Weights of a small transformer language model.
Size: 12 layers, MLP 256 GELU, vocabulary 2048, 0.83M parameters.
Training: a variant of Muon for these matrices, 107M tokens.
Each number is 500 + 25 x the weight over its row's rms, rounded and kept within 0 to 999. Layers, rows and columns count from 0. Numbers have three digits each. The size before them is the row's rms in percent of the matrix's.

# down: layer 4 MLP down (transposed), 256x64, rms 0.127, rows 40-139, columns 0-63
# up: layer 4 MLP up, 256x64, rms 0.268, rows 41-140, columns 0-63
down40 091:474494472483531506465496532473503490562447484519506497500523482510472509508544490478487512463476508543490539519477517481472547506536486530518463490479517482510520499514499520548472514497486455
up41 103:516478498457473503487471471475462488496500503494539486527504497521507511467521535489484486424484517532508480513521503465510550509460517525515473512489484460485516499482535527513499560536508509
down41 103:476509506483496516496542503491487554503477509470505474507498526560519493543489529501462485535486490519491509516501546490505527511476487481472460490479478453569457496477514491501512461507523477
up42 111:506528523532479528495496495512487599485492485448490494522497493476490519499494480474492468503533529476503497466509530523532504500502518469502505509473490498505502504532419515509477543492503513
down42 115:536508471467518479510490530535495533493530512487439480513496515539537508513459509497511499499465518471537458507496517481488526534496528499508493471462478459491507457481495517485542535477487540
up43 094:469516500480543513532488514499489520494482474499492517538479489540511514534480481483546539501498529457441459483514494514555491528511501489453467491502497498505503439511483505478546495507515515
down43 096:488517519476505535516542470522490483470494492492518496520469510486548505521521501563483517509466517464491512442508516497519505476542439527472480470474486439519491500501522486516523487511494494
up44 092:501503519461524509496510509501520510510480461498493481467511541488527512529508511505517522501521493537521525518497521483477454516500425503535485498474483528453553463469505452478476480538509514
down44 095:496529497509536480498482507546455488527485498446536543491478479497484492492491499514491504503521526499495483473490513484523465461522535472501491540466524462499500543530464492570467496518499486
up45 101:527499529505545523514499541541494497483503477468495541504505524479547508485475493458473524469495524493482513459475457510488489528499519481477493477480486509491546495505480470514552490492457554
down45 096:514504496471477496496500484560494467507493517464500566515494482493487495472523503493480498532519540525482480457494459500489483468504531469527523534529561479483479490526511507466490472493545480
up46 083:512479481527568501525490527526470504511490499489524497526480446505464510521501522476496487499449508506493470551468491512483479489520458512521446508531478503469567487497498532498500492505494515
down46 076:487492516468442516517497506546503486471518471470511509485477515470509517494487511523491527474498498471536502500513558474549478518506509525499460492488497464504460558523502508551471481525491467
up47 096:529502497458488502509506478494531485525490486511461511503538526499522482534462512499542478506482468526511499488503515486493523492479477429508485462491489541463479506530482456530540499519521558
down47 092:536500471534492505494501487518504492512556486531514474498495532464475486483485489487485501514512518506508542494492558501548503460503425496510479479492542488523476520508534489493445482496493461
up48 095:514463510514506501480493486499522495515504522497529502501563464526474497446490479527494505467486476473453476495516492518508475457521483501502515512550503515459521451475508524504492481524542559
down48 096:453533527500438520512494519472517466472499472513518542502478492465484447529507462492512520485530501501536513524505511484522487522473542484559481503501500502505495505530491475492494549500496456
up49 102:519536513490497541497414505466487519492491534512496495503544513497481512546537492518509481488506469463490508504489477453522484500487512474529537479516463553516471496532511467523511493498490515
down49 098:494452457530483464520508522501526530480528537503503519480479500507480469521483490500498489507497488465532504474443497500499481492538498461506479521544508499482491533438522468513555501519535486
up50 101:486485510506483500461500475502517518514480517496509517472451487505532500505514503483519544526549477523498481561548488477493508456532463530503498525522500506491508490525465444498457499447507519
down50 096:522541443490469465470506481461532499492506490492468484494503508521518505506502517509487508475516506471483517503467475564497514531508526480513484475510498439516470537494508558509539534471506520
up51 105:540461540452469466526494487522495498504548497448540471529490531492485519523512509498491458496525513512523511508522439512479500512544496497480507466487490515476520502493521527494526482453495525
down51 098:510558462497480455530516508526539500496530527484507502511529517498471505482447470519524525524493516506465537507485499525504496449534452487484506514509460494492479506518487496538474468519476459
up52 113:492471512499509515540472506500523542473449494547486486437493527461485476501533486533486448485476539514501493528554529511477481489524520477491493486515526496466511514498480527502492467523521494
down52 124:505493497495529487547469463495495556513505529469474491534493483481515518514464515463525480478513506470482506540510451543474486555522501487488458506500478548532522476511481500520501483496464507
up53 103:489499450524502489502483462499517467500491531487504501484582519488511489504464515509528471524553510482481444490453537479492514485475510520520494532529499515502509465486531484484533488540495508
down53 094:486480556483507483478484505528507493507520449520475536501527516518510500480506477490501486503487522497444489549508511575474534446481524534482480546490503509504499499513512474479511468496465483
up54 110:497477483504536533539526459509478510498450474514517515511451515470481517501494491507526509457548492500476511521510500525543529474469509490481502467486475525527513437523458488509493498499533533
down54 096:489550539462540470479510533507479464499533527498471524483497478591504506495545466487479541511502498505507515511522494514472492505497457480491487515532508491490448485502490487504510472489511507
up55 108:479506550476480522482429499520513502484508509532501462508471506503511505499522470510564490514452524469484483493503518495505522538463498510507486496554505483509509499422518503505510495471507523
down55 113:480517519494462509525480513517466512510494465495523496561491513498525487494478467534515544502490535475522455536503488504553487522479476512504534498483500522479496510432471488498517468515511449
up56 095:493509500540502512522502492462512532540455521455510509475527488500503472501522523486508469458508527542501501499484466464448479454480552483464504508528530488497515505454483500513517511505518543
down56 091:532454507514476514474518525514491527490524465511535485508535521515508495497483516546514508506465504500520509516520469458529528457493478517441481508478498482516495525491498492427510515489438507
up57 098:513513531484514550482491473512519517472511481484504507491534539491484489490463516472489462523476483498456504517455500539497493437522549506500464508560505514488501469463505490513538495537506499
down57 087:512488508506446513508545490512508451503530484515493547505467509494480490505525533483491497491556567518479453466504508504494503493493489496485546477490475512520490531469484504460520499504521446
up58 101:540504482542465504487486543506508535471500484487469499478536507500515449536525498491512453470521463545504509453489487471502524531473528463520477486473499511533502512549474496516523504485492516
down58 097:462506455505497525507485493475478476515535479538508571474489492515544492501501505498507531544504496464494482462502506466518504484500432511494498548502497489534535465498520496501464528476519509
up59 107:462462521482545488512472505515523526494527529510502485526517498464520500475515508526474470483497476471480461552519505451464521478493535520519515509522457507480489500498548547547485494500499488
down59 117:462513473505538455525473512526454514509500472509519474480509527506474502515463474430509491463515528540502471502486498498486524501541491471531503522514501507497571510511517530525490501480483524
up60 074:515518534469480428496525515523528516489502469507536503507489500519502486498509460494493480496479514495490464512510470567491497512549541548506480485509474521482467500449493504526521502497494449
down60 086:463494482517516521518511504509465499497551530464550544493477532505516495467503458478544479496518473461494475495524517492538478491536477531501472485527529489483527539476462508515495482462485498
up61 100:478463489483486492494500513485547488501454482499467516535438480495496544496509518528483515527507539531490477514523503511502441509475557506523490516480523487495508476530522517453491521479530469
down61 103:487525479511502505475499555478461480481515497532509527528468516475442495465503457507526507510503533528493518514519487535500459502491524479451493505531490531526524461535454503507512506537524481
up62 101:507444507518510484547471457475496496453487482481486498538509476495521457494468482490502479503505476496520509478498478520462512472510496505493564523550493507475478479542520500520533526520543524
down62 094:485522475531540505516526490487497482461489510531522484459507467496494464503521499511546523464490452539473496484522522466484525516463491445502486492533510506501535537532525463520466506479496524
up63 102:506514490486491507486454470504523508513551457472480498503505484475490449493523474523519456489493449533505469504531525502511484533502538512534495486519462551490444533508491507534497495524483502
down63 109:447544499534460506514527495472503492464512515516514456518528530499486510524480503506522533534504521508460512490509516473516504488480491476464563468501536507498486440536507467474475493482502494
up64 122:526505477457484549485485510496501517504487480504504478483506469508477523493446530415510505505486496516507533471535470478545487543515516489524506477516515536536472504515448507488508507521487507
down64 121:447471507506477484498562526496512527505518540479502481503532505518487478506499495510435486481552506526511518486478478509558503480479473492507537514525515467466482497501465470484522525466519510
up65 053:490497503508501529478470475493537502505454530516532532491534483507478479500535495497461486472487520526499498505468495452487474511532552540523501467578513541484525498478483478511491473490497516
down65 065:510451474491504533486481531506508477519504530498513481466537517536476556496495490524515523492482422447459466502501485518503478515502507546488498475525523471488515535480481516483501532500506508
up66 099:476470522459466567517460517516506494485462459492501564509510502485504486465527522474493518498477534488523482527523510465499512484501484506530543502498465474477527467537522496487499530512480502
down66 093:506474494543453518516463468512471501521500519497529467466519508487462538542507504563518477501449498512493513497522511534488468542471504492500482483470480512516511536494477517540523494496477462
up67 103:512446540486475507492481573453514524540488527508501453553510423509458499516497503497488489533511499486496493519515518489489529482507490476529496507480504526487498481488531494490505514485508531
down67 111:475504508519525465513543507524534507494499491446485454517502473500468497436527561484465512501511474489523493523503498471519534494508491549471520550485510469467495478492536509519503493505511509
up68 092:513479482490536498487476494511464506476549541515473460514511466486519561539504496493488481503483517492461501496520462446522483507547509535490501489524518472489518498497472573503509516486494508
down68 097:479467504470553486515539463510469500510542513531466483529481498516535498555490516476518482504510506509525512493516495516473472527451516478516489542484491444489537464461501493488518487494505533
up69 109:533434565508479531523458544502476530499476518507539503539532458508497484493486482487467471485509508494474479456488479502474507469492523493513506530516500512499515472505509495515525506548466504
down69 108:517541528493497513540486499520527527485497515507519519456477471490527477499466513540526446455511534473494482511515519507467510508496469507488475491509511448490534466541528496516486491509441473
up70 118:467517495526512475534518495475486544484531482539500528461475525527471511464462467509523492489466485491499463535510513485510488534479479522535532467555470492484525515461488504497466520518519519
down70 126:505466525484509549495448499516500471529507499551506464552503465487516524556479520497500513509524509484490519471494468471533506475465516508490493501481489511517475533522497459463534472519463510
up71 103:545511513505564515451448515487507501444518459505498522489468485446539508523497519477532512469491494500542457535478513497513517524493466499503503523515527502494493488460483504508496516499473498
down71 112:459507521529486524509517522495496507519505494501462512533500488478508506469523455519506451496532502490454519527522508527500565491529468513512482506431479496490540475512480526452516508472486483
up72 095:526499503458481504528533501519549512480499500463493513504497467561519493527463513487472538526491507505520471483528474478518440520514489486505517493554517503503533500480489517466490448463515485
down72 095:478494495465523518515504517486488489449454512515502520491509491491496473504498483569548508537479463453509538507487509494504529507505521474490450516526493521487535525480522475546519513487448500
up73 093:502476500479538506520478494518451549493481538475541475474479512521493502490523514547492476498480513560493461456478514490489466491504539506542484509552482467518512526498525508498506511490465514
down73 085:472467462519467520533521488542538511485497492523499502519546503475489478497479522509495562465482473451492498512524511489508490492469503514536488477514487501509489514521436525475523504492489565
up74 095:480489544565495480508458512499483472499479467497512509501495468475504509497487475530495476491531507514547488509534505468520477484508488516460483464506526519489477489512525510493469587514542501
down74 094:476495530510503517480529528451537479543500506519484495502474505514538528456538529555490498472468511449493523470487525488496524488481517499455512519453514489471488496468519508516512512463491467
up75 097:522511547485531461453552528487471535516487476497482516516500519495501500469462513490457450503506494476510449486490485523514547521513523498523499490489492534499470534476470490506499521475540530
down75 103:497498515540529475472486555490447518488509490491496526483495424474458494493534512483524507519556495545505486496478519497532522513490534473492521506485496484489489499475483492499498526543473457
up76 095:501493494500493499525531569511518532492466475522509511517498507510495495499516480540525481513511505475467456524518494469454444509438494487513504515484510499515505451518497451492500508529556490
down76 103:510533528485497525510474488482485474489482464505505519519557491475517460530498514476485494492540516524526497537478538504470493478474501526498494530491456493533568507531524469464464484473472510
up77 094:495506510506513492495533485459510578512505505508475495543487472496470472504472461520484473499485492550504437492507488483512481524495513509495506525534496500539532484504491523520464556453520496
down77 095:537504498509481513462531509519508449520485508525557505541496486522486502508486486466492494510424469495489493510495531484532537461512477476483511533505456494516476547507506523521468503497466505
up78 104:501497550503529515472495497516479471486440465546483542494523507466549504482515470508487478503485498534477464492487544540461509485498521506526546467537499506503479522490473462483493518509500510
down78 088:490491484482491485492510453528521556473521524495492542535461495482486548492513509513504515505489498506498520508498518502532480502491481528488489508438481441550516433504520531513481518477483481
up79 100:497525511503488516551502473516482472489524522543469495504491495547520496555488476486501505487490499469484478512499524485472464453473553466537528492508462466531542482490493516469505514484469527
down79 091:445477441516538499489509502505498489501537488481509497455503506518516516537492549482474488501520478487512451493492503494514510515513470484485502555536477514481499465588492486517497495500513487
up80 104:497482495500523506502536516496516526553477496468505488525464513537473502478505479555483493468510489497458467541515476516491500496492527501522485460534448474461524524490503493517535519480525556
down80 102:512515547492472563536544499501502490488453489500499506498540483498509555503545485494492519467462523512490488496465514473474483457493515526515501513513491493546480458522503513505447495491511471
up81 100:500486481480522473485444470532498499494517501506510514544501509468533463474509465513497494489483498548532497549536511493479483454505504510504508504512550522502472503414502527499479518495478516
down81 094:540457503443524529483512517491536507515503510510460523467518434514505514503532512491512510491485516460479513501468490522515513538487468503488472518457517472507537450522504492539495519498478468
up82 100:518502478498521495455484516485461545582524516536525489511496487483472522492493519483481520477494493571475462488519474532497494481480500538483476491500475501494496469485504510529528513468484533
down82 089:527469499482485523509505488524485463493540504487514512489510507473466536497521538473490534568494477530476504524473497453509422501492503516512493505500525520528444505479510522504466481510496530
up83 099:500522540518484542545483478459519512488508484476519505487499489500521487506479491514516476451458481506509455482529513508492499509504508556539513470545501468451533500480518531477549478475515495
down83 114:469477492479525517497540496513480503521535472473495492509498547539517523456481490542542482486544482486428514531492483489514533514517485503552498462500477518500527510492490491492502456483471511
up84 098:484536510538516513486479512442504512468484481506454468530507488500531534523534513469491536464526460482521493520517475511502533457485552483538512532510457501491484483484474478480501507524501512
down84 102:488529504486491509533485456537483463509486466509487524541495506526513531480540500533491472519502472455529457495460541501492484462470478494484536499480481524499465504469498535502500510495516558
up85 094:498533473522525503497488504502505495507501482495529469496502510504480552529528463477474521471518475492539508498507418483515485514468490480514499452527499533512517511474501440498538526506473542
down85 080:479527504507474492539496488501535511483477538490458477467517501533490539506512510517532514447483506479469494475518556478506536515471505490480461509547480464470469523474539518515489503466500518
up86 109:519484537491514492495482523525499490468474526461483471502470493494497459492491522481505492536517541516495520457507502502564512547507534560462499515472484532493477499531469488467534511495478531
down86 103:478461515443501503484509523499499510500486486475483484513490498506475489525512523535517506513488536537483472474479494504490482471470473500458495469533497579485506473533536520494505528543550532
up87 104:497547491528525500501492484517518525466512521461451515491467514485515508520479508467553442457484515478490524478474486521489508479452505502543480498519480498528502499550507471481535505520508536
down87 109:486533537517526494532451489491519525533478564456493514534475504517504547482469486498529511530537535482473486495450514485508488451493514460477497507518499504508505466510486475504517479497466499
up88 102:499504516515526455519479509526467495475527466516486444482544483508490510500524484550529492490523490478462472517515512464515478493524534542472485454511524477535509486477496535505491466478538522
down88 107:489487512526460457483536495508515486507494451516545490443527485547470528531483494465485479473492508473493503514544478514497503508518528539491478504511550504496482487473531548482496517471527498
up89 100:542504524524494510520441498523490477482478488459550453512504476521521511470465488522487483491500526508489470501506530440445503493528506535496484467502544504503480519549492488496489514493527520
down89 092:500505492458501464493538514519468524483544533527533493451537523480473497514491509535513500504454536501515501491498450505522511514513513500463488495440458521471475520480511507461527518480530499
up90 107:514498523507531524489440487496507533492488514513515499477513500508475537497499466501516442449531498477470451502488502465504475492494518537478505499530502476561492532456539525519519498492495537
down90 103:464477520496511498489497512479463506504535489519493506468499463541500526516518540496498503510489477481535487478521471490507528477531541435491473542484471512510465447529489527508487561502520502
up91 099:498479487485475544468517519515518510517469505478520474487478502489505465493532512480455532518523505498479484499464474499493502518525473489527484502536426522446512505479529530528521501507498568
down91 095:475502501504504482541585470489504486539493515485481520510483518508501529487549498463444450464536539485477479498490471496487537486474527506509489519520479463506522493460500509505500506502518507
up92 096:464506498500527449533519543495506474558516473475517481468518487490523468505497511512519472509542494528500515494516457519432497516504537469513493504479522532453525474493502512510521510455498497
down92 086:461460518507512531466510503535484492522471481515517503495457500493508521545446518523436507505521492517511492512518496468541493510468487517470533525471492482491499497534566478494486534486491473
up93 101:457563503513464484509491500484469537527474520484473473525512456510506507504492518488458483499500497534511553485519486531491485496471560453538474501523479529488512481508503495527486518507527465
down93 108:492527509494516555475499502450527453508505451514478531506503488487528515483500509511511424521481506499483469532464470510503529524500491519516497509492540478529524490523472440491515502481473516
up94 108:474556506490513474486523525548516474507471532489476497499472487455508491503503540487513548427519529485456495529535513496481511511491475466511448471509498519500498502481493486542520509510490514
down94 110:536432506551478474521462479494476475448525531530460479493473463507477497533489472499468529490496498518482499498517512507501496519523530494503473495506487469515506510516496547523528505505558517
up95 094:498502485496506448515480459524508496473501491505530505448512542469507464528497482504514529517494552542550500504513481476460461492532512467455504510512507508493555469476489500495501493529511467
down95 093:519521497496531526480531462461518479536496485491516498490510512490558538453517549475526476436496474485533500485498494473511493512504464519499513523487533502491494492482477532490447524508521461
up96 097:485496522540466468538525509490470542454471506512492513488513521507503534501504503464466478563494521474529479478530470521480479511482520508435486472539503477520486514513484505470532483492515523
down96 096:515499456475512528486534509541520497492479471503479501496506491493488446447535537497481531429511496515483501513513511483529525512519459507484519479499513484533471541501525474514489544470493466
up97 096:512495515482480495442508546536510499482482512455482509481462524489506505502458451498512433528546521497497549477507494521512494525499521507516500526506473501467479486515519481481532498547524475
down97 097:493546489479486548506508506489487475521488486533570425530519519487499485523505497497489472496538507499485534495488491499477501516466533468506526487516484524517505518497474520473511439518466472
up98 112:507477529505513517476465476501518529477482529498441498501510496532495464497466542500475555514501489493439521503486538447529456505493520525518515511509484538497476518544489476500489527501508479
down98 106:487524550519434501481499489551545522487530514550474498465501499484516487511489475487537516506501494443493486496528519492470519521516484495473495515496438487490493478468510486495536523528481477
up99 086:506499513496491551501500559521529554496515446518455481501495459497459530477476509569504491486495504484514472496502501511483497471541491525508492488524500508447485490495507511479478457490513529
down99 082:506472492491490486496481457441514435469516509518512516476500495501521516539547486496519471517535495547446518523509525508501527523471529476492503498479478498532484523499517505537486447524492491
up100 106:499535503504455532493526474480502512472480473505465503498453470485540504504504445524553529524529499485524474550489484491517476508477507490514511494501466485492493527525505487471571496518529483
down100 103:525480499485516505458516555536524495539527463481534504482539489540517504489480531508475475470476467497493549487500520487517507504466483512483488499459491471526509491497520495560451497491477531
up101 103:525515466483450515490515486490542517506541529472501508496526501559487462483494513455482479485501510453494467510529493474515505497509498529505464520501481492494458493536487522479514521502559553
down101 111:564504444495483462531504494508499544507502521483478509473508486501507515529498450494520502475487558522488478487554502490491467484474473509547469484468506507510513538473505521487475512498540489
up102 101:501467525520521512473465472504506471544480513507502522523467496538529526488518490475477539467487474535523483539485434464462483517491532488524486533517484532484494471478519519518538508482512511
down102 092:518527484488519545518499488488501538491541509524461512458533536482502497477496478538500520471483537486483488476522548496482485497490488510539506471469469469471469542540520473482517525479467531
up103 104:521536524537549485486458450494515528498492466465531451468519482504547507509521494477490494490531468523496490476492515534509492491440515558523507507525509476484486495492493501529500525513501467
down103 111:500504497479521494452488510506483472538515488528461442471510472469500521484475496520511502464486513492536519530511488513516531524547493496491492492538485483453545493566485519500508499475458526
up104 089:506500520508481503505498466512521536494521481532485496501468478486489482516522493484531497519493506512523485498559523529507523432525443507468515492514494516486499464493551507447441474477512530
down104 081:534482469480518537517502507507542482462473511514551542548482497510502488500491533508466529489500483520501519467497522481495507505503495482490490460513495527508483495501438470536478536533503432
up105 092:525535489520503456468482506483483557517490524543473518462495487499491539506487505515484456521505514511484516544451508478505489472511486484550487475462533457485542509524496520506467484489522517
down105 083:503473500464484491492529489511506449511458531512501498515477525503509470478499496533479506493511524484521485545536449507508507463489518490491549464551545505537469487480487498519481532527489449
up106 113:532482508478523506492510492536500488508488512506510490416511502480521519464514481484530413512504528501504512505473519478466521506503523439501491492492545534468513508504484507512504502521472535
down106 125:504480534509495484462507512496491475559512538521512508521488526497509501535491497521494485441477520526474547527507510500467477449505515518495463527482507479495444490492502540531446476478499506
up107 120:550488502520473501524446510483520516520534474480492512478485489497483520501493513488512404451542526514490482515507499502501500478518521451469482502479504531483520509492509511548479487532507523
down107 112:481505479484474481520521446543467512502508501493495509501466498483455540477508480482495499513496513526516499482547548442515497510507527536471543477465494506446534503485463518509532507505528505
up108 098:556472460489456539514519502477514539486485528504449465448503504521501502514518504471472481507509468499500530531513506502481508540497521500537435511490484552490486498489494484543497483488494508
down108 108:543524481522514452513538519469507501495486497487507498490447502525531490536491489468517530546433488466520501486509515479488474497493540487501503520470478503494541527493495461535497524449508505
up109 102:535492530473513501553460494465455532508470526520484484511534496546470504524509468495474481522504484465515509545480524518473497495487493483523482470544469505544490466511518503528508483481526465
down109 106:494505477551521478481510522479501495504532455531509503498453547476555500467538476534529507507489464517479516515489492508504460473480473503467505502545528481476469535502476524536475484509496480
up110 112:522494532515523502521460507453501529491493512487505489530480475505566549488480511483510536506472489494516502473548509511441487526520492484487470481489503529527519454494464516474526481461525481
down110 130:494480502522522480488488492475516468486516510512512518481501567538481529472485475511457509457513507516487544453492478524519451469524467488520512542512470487498547548508521479466511494498496492
up111 103:455449454514484440494490515488514526453513530478532493511450534492535521480464489516518522488525492490495483546518500512496522494506540502481520494512509501547487469477503515532539494495499529
down111 089:506495519514519530500536490463505502531479510508494486515467509505489493521512482571464509503455522480503447490541512494496479491478454532482478476528468515499519490525478539495471489474569503
up112 105:475521535490507503455484503503489482490541512503465509485497468477533509498467488481506531515509534508484505533514464526562486488491465496513501493471489441494521490563496470459529511487489549
down112 094:519449504466436497502499495507515543538529501489508487559491519547498526528528494488482496462467522476497506516492462505473477506472510471519492525534500473481481510453494554503490499503493478
up113 108:468502492514470469490460535505515477466554512499450511486473488510498494484499496492518510480492532503490515497543477530478502505503558510536482553471471511531519494430541499487501524479496495
down113 105:470512487538549530507491508523484502477475553489495556550478488463501494522489481517444546492548488465479519498468522495514496457504498505525493519512496508519478486508501462488505477462525485
up114 121:517492457488487515497485532470498498503529503491504479468476512527495514456492516525499494494488498448490514480531508518512485532536528519511463438587511495479529447499526517482501522486499514
down114 119:503489435514527501491504481479491547503513497510477488538537489502492525497542544471488504499457487508521469486467540421522537507497498504524509487481484497474488530516505534458500487507484528
up115 104:523496493477517481485507528498492517483529470473517498508458522468523536469494551480477488519549474570539484490524498531492513482485509495502482521456472509461519493493504489486545537471498463
down115 103:497498432489488488515517461480522486505497502491543493508487464489470511514526489515526543517495482476488475482463539519495481483504523497517504471570536503468525465459511510516481556525503509
up116 107:554475510494517511528494492502516548498479501521458552523500500502557542484470505511509505452506490517487461449512528508512525492492483459506536454478499495501474517483496455501506464477520504
down116 114:449529498518488504508513498493526466527503532521525483437478482522480466509532482500496518480483530547495499497496511503453517440514568536487476524517494490522463498523495482494526487471497499
up117 097:541506492501524469443494507511466495444527436477504496485463475447500513525502485493531456480501509511516520529489513544513517513503484516500503508511528530487547481451496522516476507511522486
down117 109:452498522479425527522468544510539504473495504514514484484536498473490525501488521542508532519520492461546503514497471497481516454527506499455482514523473463475505487531494509526498498500527505
up118 092:500494494518488484548506543522498496487481491528461523491529477466490487508538516505492519583472530503494506504522517505464481474484466501493481469452496523502504441529546529489484519482517503
down118 085:495473489502500508478458458496468513504483480520528496531492485526467538481517499512491487476502472503516500541429467501516505540493485506520522524488535538481509500456532537514528516534447476
up119 101:502460508527518487525462493502474508459482521509544491481503541531482496492533523473490493503509525533488465534492506488494541441477490488448464536533497516491486473462523514501484485516551503
down119 097:528429497499512496531527492499517529525491498500521518531552508445495527487482507462463496499491493476508552524455494502512510501501501526478526470461504507457516488497470503513461530490455510
up120 106:513516497498455497508488479495471518467538549492499500501503460528512521510517448491561485484512511500459526499484520432531533512468489507533501486478502476483496491504474544477501516551487509
down120 103:504489502478520513526541471467497459486461465520505493498517495487524494506508556510488491499496472546508438489539493513485480479468520542526520512538491500518506531464484480480480535499560488
up121 107:521472487529566454556447481494484532521497493509435490510455516551491529498547498477515508486511523476501485498498519487475494487479469491513544504481498533499511476482503481504514504497493503
down121 105:479550548530468510454464514474482527515468490493509513510492490498556528498486470464480510492512518446503474512473497492463504532524516552468475509488490521463519487511511532490512498478500464
up122 100:480485570499522470495457491528432518485509521491531550501543462472513493514526500502483526483530510526477486480513509500500465519520448511487507493503507488473524523488472482496515518494452513
down122 096:487497487480502486463496531563515492504463499507470511525483473485471500503488500526494526459505549482452499525487475517476537516493486477527446466549489546524492516495490521508471504550512510
up123 111:547481562502512485461517565525484510532487491506496499478496473489511485500504510484495437483493490438530460488506499486517527507464516509509500476495467514482455524523552483511512505517498494
down123 108:488512503500503485443510540500484531492509482516498511443510457479472528482514520460519499473534487512518508503499482512464538513514549490481518506487455524457468525499514492523513559455514501
up124 100:467517492487541515536466478438497513503446517533526519471506467517536529478495502497499508452479492507505460530545523497472486519520478545464514482515471500502485506478499480511500512485536536
down124 101:492512482518476487529514475510449505486494482446500469496518508454504452497545487496520489547519491519514497503502505493549474501478500499511510460555566516546485506516509497505529510502504455
up125 106:511463470462531472480515508516534487520454473531511492490493561494509501465533486484528460476558490491470514536524522479462535494470539495504490505492499464462520515501495498504487500515525528
down125 110:527490454532480553490490518510499523455514540474484520555497470513521480507504511527486536534508511508479494463515439477477511499502456486476474508494481533532499478514454503464504493513507482
up126 108:519524555470516521489515491549481517507471473460486486495466505566528490506473513469522507501499542483485501497492494510520487523509496462537484529469461512492511503461485492467517546539485468
down126 122:452475529510502524490501497519503490458530472507466488499555477481480462496509496513484485478446498483503483533530539551474511479571491505519493531516515501519452485520499508486529518518483490
up127 092:522534490514507503565482498532458536482493512478490517504523505548513506522494512479503530470495487515495507505526498522494491498448540521499482466528462521536472469505462489497466458440488489
down127 098:486511543506503496503477540490459529490486482484568497525516508475465508460508508484468504463488467497515458497500476486469455534498511469534478501545514496536476516548512507493510521524536504
up128 085:532533487480514520512493509508459509482518516484542493486557457505501495515521524479500538468493529511453508486456475540493517493483510501507501469538508536447519481472487508484538489484447525
down128 084:511512462537503514493509468507525514501532489520485478536490481493499500525534484495519493482492519546554495475497469500492519481467459436491536525508524496494437486469485493536457477534515483
up129 080:454528512506479496499517470537494508462499496501505541478520472515491488520547503460521499498467528530509496531436503498483505493526473492484503511515450498446542505514468501476524513518555513
down129 082:458489498496516520487494530522504474469554495505527479500484554491483537499503503521466455510514528509487494432445482528520527492514545468518464519507512476534510518489477489530520488499483493
up130 098:527505536498458507460484519474494505524539480512492489543490493475466490516467484502478471538517508472529508547472478489519484539475491503555564514510492513462485484488507495501453503519517529
down130 096:486473515469525505477514542453505522526510527460480461502499536496448504477484468517499506499479517509513519506513516481520525504446498478530453497553464486532483494527497509512518498501561482
up131 101:531482495508533516524536486553487546511483518494492509466480425519505493523473511471506476513487506462464494499480511499503523443471507514534491491485507523506455486501515532520510477544493541
down131 100:455457475512467507507501487525505462524501487482500484528526515497469470512467521530481485508516474482545527481496502484494533554501524506555539490513494502474529450534499499509501501457505551
up132 106:488516487476455463485485524472482543519560549485515495463504474472485461519568515510493503476525506524533501517548478479494507526490502502531478496474486505496478490472508530502512472466522494
down132 109:503506520506492529531459477444547521520504445526492504488496482496458458526479518466497515480486513528467469510466516518499526502483519561509524505456495532485511479535478509483509498483483530
up133 102:519484519503497491482475489485533525493537507482468496525443507555505469512460489500481458510498508438495510505548497483501519531524535474517532544493515500458488511487481521481514450527515513
down133 092:551494498495528485497509513522498536534461495528490468465443455526435488490458494510480502508537511528508497467489499511531499535514524535516510519484460466487481523490494469500483513522501532
up134 101:521488501494509479545463442504521516542487493515513533476560485509499504495507511457514476461491488489532504508537488555450511476498488474493484473493483482483532467525518502513557480497502492
down134 097:444545470507524474504453565489483530442514494490489513502478511499510515522492501507525498471500533511494541534493462511479520531486486458527506473511526483464464517502520485477508492532516495
up135 091:519485514532483464492531474490525483513467488523478493541484481476496555520493508449515525517532498514469489526541469545488496491487544503495456510507511525472529495529449514473475519487475477
down135 101:474520485475564469513544499507491478492509481498453512501504515516498493499522465478459474509505505567487490447525547523466479470544514508504528520498515495475498540452505495509484509503483500
up136 117:469492505463519492560475493529493505470518520511493547535481513478505447478491469494508535514524542488517481476513506469561485474506510499497486493487472505514536503503472511434536499529490497
down136 113:539505512462536500508504482466472498485497494487494491578493482500512529489496496483521505544471497493507482510471492506517481452453476497493512535507506499517506471561446522490470532525482541
up137 111:493461520492437451489481471531484491484491505429504504508507491495540498494516499514495494490470486501519539517526505535511523528516513530548504456469506562482501480500514513528516500490467526
down137 105:473498477468496507522504477493473492512450529507509482489491525533493527459476514563512486505508507512529528499500507482503531485498440519485450505500506514493472460550569514525479501488485523
up138 100:493466472479491502472495496511495520476470505494482453497525518491437484527517521536468510556500479509480518519510520484506526488528499503515512458501505531492481476542476517501503513478455579
down138 093:519472537505480516543523483552504490513514475531499508504444497498488518465484523529479499456541478488518468562477530496522497475492525522501506527477514470479466544499524485506469489465490503
up139 099:504483527495473528490508510504492528438486468475488552544529500482503459481476503489486513544546486477516505505484452482515505517524468516497505506525486567499504511511457487448498515500491519
down139 092:479496498553490500540492526523523486449531479491473547493490526463525490538511478500494443505484524501484533490462519510471463473503501516497547502491563481504497472504491497498475539497473494
up140 093:548495501500501498502515531501478504530500471502502503491500445548534470483486491475554493473516479463491558516500503497467491514485530484511519467495516529493536502479515450467533456487537518